From a checkpoint of a small transformer trained on Wikipedia.
Architecture: rotary positions, no biases in attention or MLP.
Training: a variant of Muon for these matrices, 130M tokens, 7953 steps.
Each number is 128 + 24 x the weight over its row's rms, rounded and kept within 0 to 255. Layers, rows and columns count from 0. Numbers have three digits each. The size before them is the row's rms in percent of the matrix's.

# layer 5 MLP up, 256x128, rms 0.138, rows 214-255, columns 0-63
101:110082108137112087150121129169128137130170053128094096138163129145160184119146145115125139085152104073148141137111131140111137145115132171120147137172110106132119080125076114117088114147134108
097:122142092167122104128174171146111131136097120125131103127100137116107162177166117126146163131158135138117130167180121142132111142123108112133108129180141117121116143170101113179127121113130131
096:155104108122145150180126142145157169116132106122139106131136091135134145152155141145138112108122136122130136172146111135165131146116118113101113128098117128121132134152120147134138122128139145
102:127120111138137148185130155143099144120114134137103124120135125118184128127162083128112128113130157123128128167112151131117138074093064147137121085122108143143135130141108176117166120141114115
088:179138175166152140124135175114100111137119146122102122106125122168093146118115079137101131141128184107154162095160132097111156110114133096115115106107113160122100120107155156127130136172122108
102:103109172100103199119102126128140116185137118135117133086151071125139076106156162122150146132093125095132174101108113130118113109105124124123158072121146138147134089117140109137113103135130141
094:140100110167153127098099102115112084133181107193143128122097064135074151096166136163160119141141081106118144144144069147116109138126143126126131157128137126114136159090142118133126132141133140
085:123102087158157116123148101114102137152124161132134134100117122166181134102125110117141163115138150147129086146096109162141132120146168129170140145121151110076133154126150114137111145115175178
104:112165139143115129118144128166139143133163122131086107117110098149082129173166136118108109105140139154128144176164132131086110154126077105120124124123114139110125070117114140121113155095073145
100:115109133136148133105102123119104187124134105103124160175132168111124143121142129151117086132127135121116163125131111129116062113137165113114154183111112177114117086129158156096092132064125109
092:115144114131098124124123119154107120106133130121099126136131064128085099109147126126134171072123132105131098113155100121092140154108116113151104133097138172121093133113171162126103128141141130
104:162112075122106116139136166118139163135100086119139137119110133105151139133120145127098139121132135113130161103161172117142138111141169108107135136135124083129140138135099162149147180140166171
097:159111168133114131125082147136073137154152138156149115103125137136140121132163153105162141118114108140105123138136158163117126086173147137173185059119117136112128153103139130131093111112146136
095:113149159103102145119098141133150121142098096145144115128138121128185117151136107110138137145168135132175160115153145097108112110092158075093143142171127093176111100148152135121138161169131139
100:149123152133115139139157141088166136112104109133140120137125150163171121150123164134100126168132119148114126082112159172096157128113105145098158129143129110094130140130104109129133127166151130
107:100151109107167149137117132161125123103144139119149138133171158160108149132129110148175112156100155163140160144154158129145137164133108153180091120168157128108119157137150122156130136101146144
099:115110113123115111158148154149116130159090089119107173150144105142155145084125072148126134088158129163135066185131114124128112101095096081153099143110122126106124131127141084131102123131157138
088:139106108118134117115139154118112161166140095104096123112118106143135164162167143094135180120103142115123125047104140108132104132157126101139113117127131159095099124149136134149085139115142142
109:113125113145112098129100144151116122169134145141109133175130154110148158184081140138169167127118101125106151095117129127162103118171108107124132153144124119098110116129086152130130142157135142
099:148136147128137120146134137115154082118098151123120137183131160154135140152126130130159125104110099121121093096117122139140071115166147135140106169126142154129090137137101147104098165113131086
088:121145129110140124150184106107125144101108114150129170144149108137157112120154144125123137178168127181107140148145115143090125101111115147132092126133120120118137135084128156121165148097117103
107:098114113121138133122143113101139162127149118144126160187117080138150147133115167133128123128154108135121159130139095095125129106132097085127121158141135146168151115088180142072132101130151150
098:111122142092150113082148115110135127138097136129086140128131113155071128137116119173108158125123127113164193095135169084111136123115126151121133130170150122122110161171137116149094164121130073
101:155113103099160117115124098116098157114116121090145139161114109139159177151132171097128123095126157157129093131143123145109105151148147118117070104167162110127075102118109101111100144132095142
097:134147124150096141100159128072097166142120128122145152098096123156164143151160118132088150133192183112107139128134114127119110131132126096090166096119132136134132179106114157093136115130120155
098:129126087096147110149108140050108161132131111085123129091106126125141140172138124105122128150159112139115146193121133170105091143106098132125133150121103094141162114126161138154131112139120118
115:163130151117077113130134098123105140115122128082118140145136161101150147089150114135131114107128148109142147120124103159140116158083151136119124092100147120131139152058201138166145159079120087
098:206141108068132144119111111117164106108182122132132121157097157109129102109147161137105151146140105118123117078166119142137085130100144075173099131111113110170128149145123109117134106153129191
089:162103080154101116143115161089136122112126124145163110150141146099134097143123125137162093076121124120108154129169144117126158159115112116111148108155142105131127143152114186125121109138139125
103:160144139098097102135136133115130127099105167106160119189130150098148090122105100129107153160121150159150123070162131151132128123198178156134103125111147102167095123105113157114115148135158118
105:120145129151132130085111114106091134086137086140096113118120112143144105152114124105122109152146106144091159077105119149148154179111110175099146100138127126128117096149107122165121145108116102
098:108102145134106125125157104170137092117110166106128123102103127113139125119140158099089138082116138125152145135111130174149154135141094062147151115137120109107134101189143144103032128137157092
098:177144093108125123134130141099103121108117112131158096138114121128175139110131109128104121112129128092148159118152134103142151088120118110090097115170127116108148103099167156147129117163083128
098:100108177152151123082161156155154160100127121116142147143114117139090105161133154113140116112175047099120119124104127088139106146135121157139147130100138101136159150111104163094111097124105108
106:158140149180142162169112132147132118160138127116134142111150112163158158121141155144124095166127140160154127143150113123109126151132110081133116131136136110133116159184109108113135158144158146
092:183125189088117146143128150150087088113161135118140107117127105141143140100133126128140096109109189130111098147105133103142076172158093151109158128113141119136144117147129085135131157152091093
095:102102117164148144166138141167105160136145141136135170101117147152148135155078122094130152086155111143076086087136141098133123115128095146110108130126138141163140099198120106150139114115158132
103:150186139116130113090111137144143116121105137175128103139136136134097130186129116140108091120103084132091120125141100118112140148097136127140135141185083139122166152087089154131119158132145116
105:066150118150170144101152122105098116130119138205125146143090144105093165122137158134127130110124133107132114137174115118138118109104102102144130142158142122115117178177160150141109100107133178
100:127139091140105127140138152119135093116141159168091112130158176196105093119125163136147160118153161125114125139137117143148180145117124168121141124143121080093145128125119110137090106121080129
096:163116159102141151111057157157166132098139162128134183171137117129102117143128104149125105143128126120150098099114116159097124126121120115140080092122125149119150107119139113136122095157166132
109:108131148126141141179126131141125084133137114087117099116117145092165133112154112119157101146112123154117151131147132106141104147094120118119104104140120114122123085120147101118165115125145146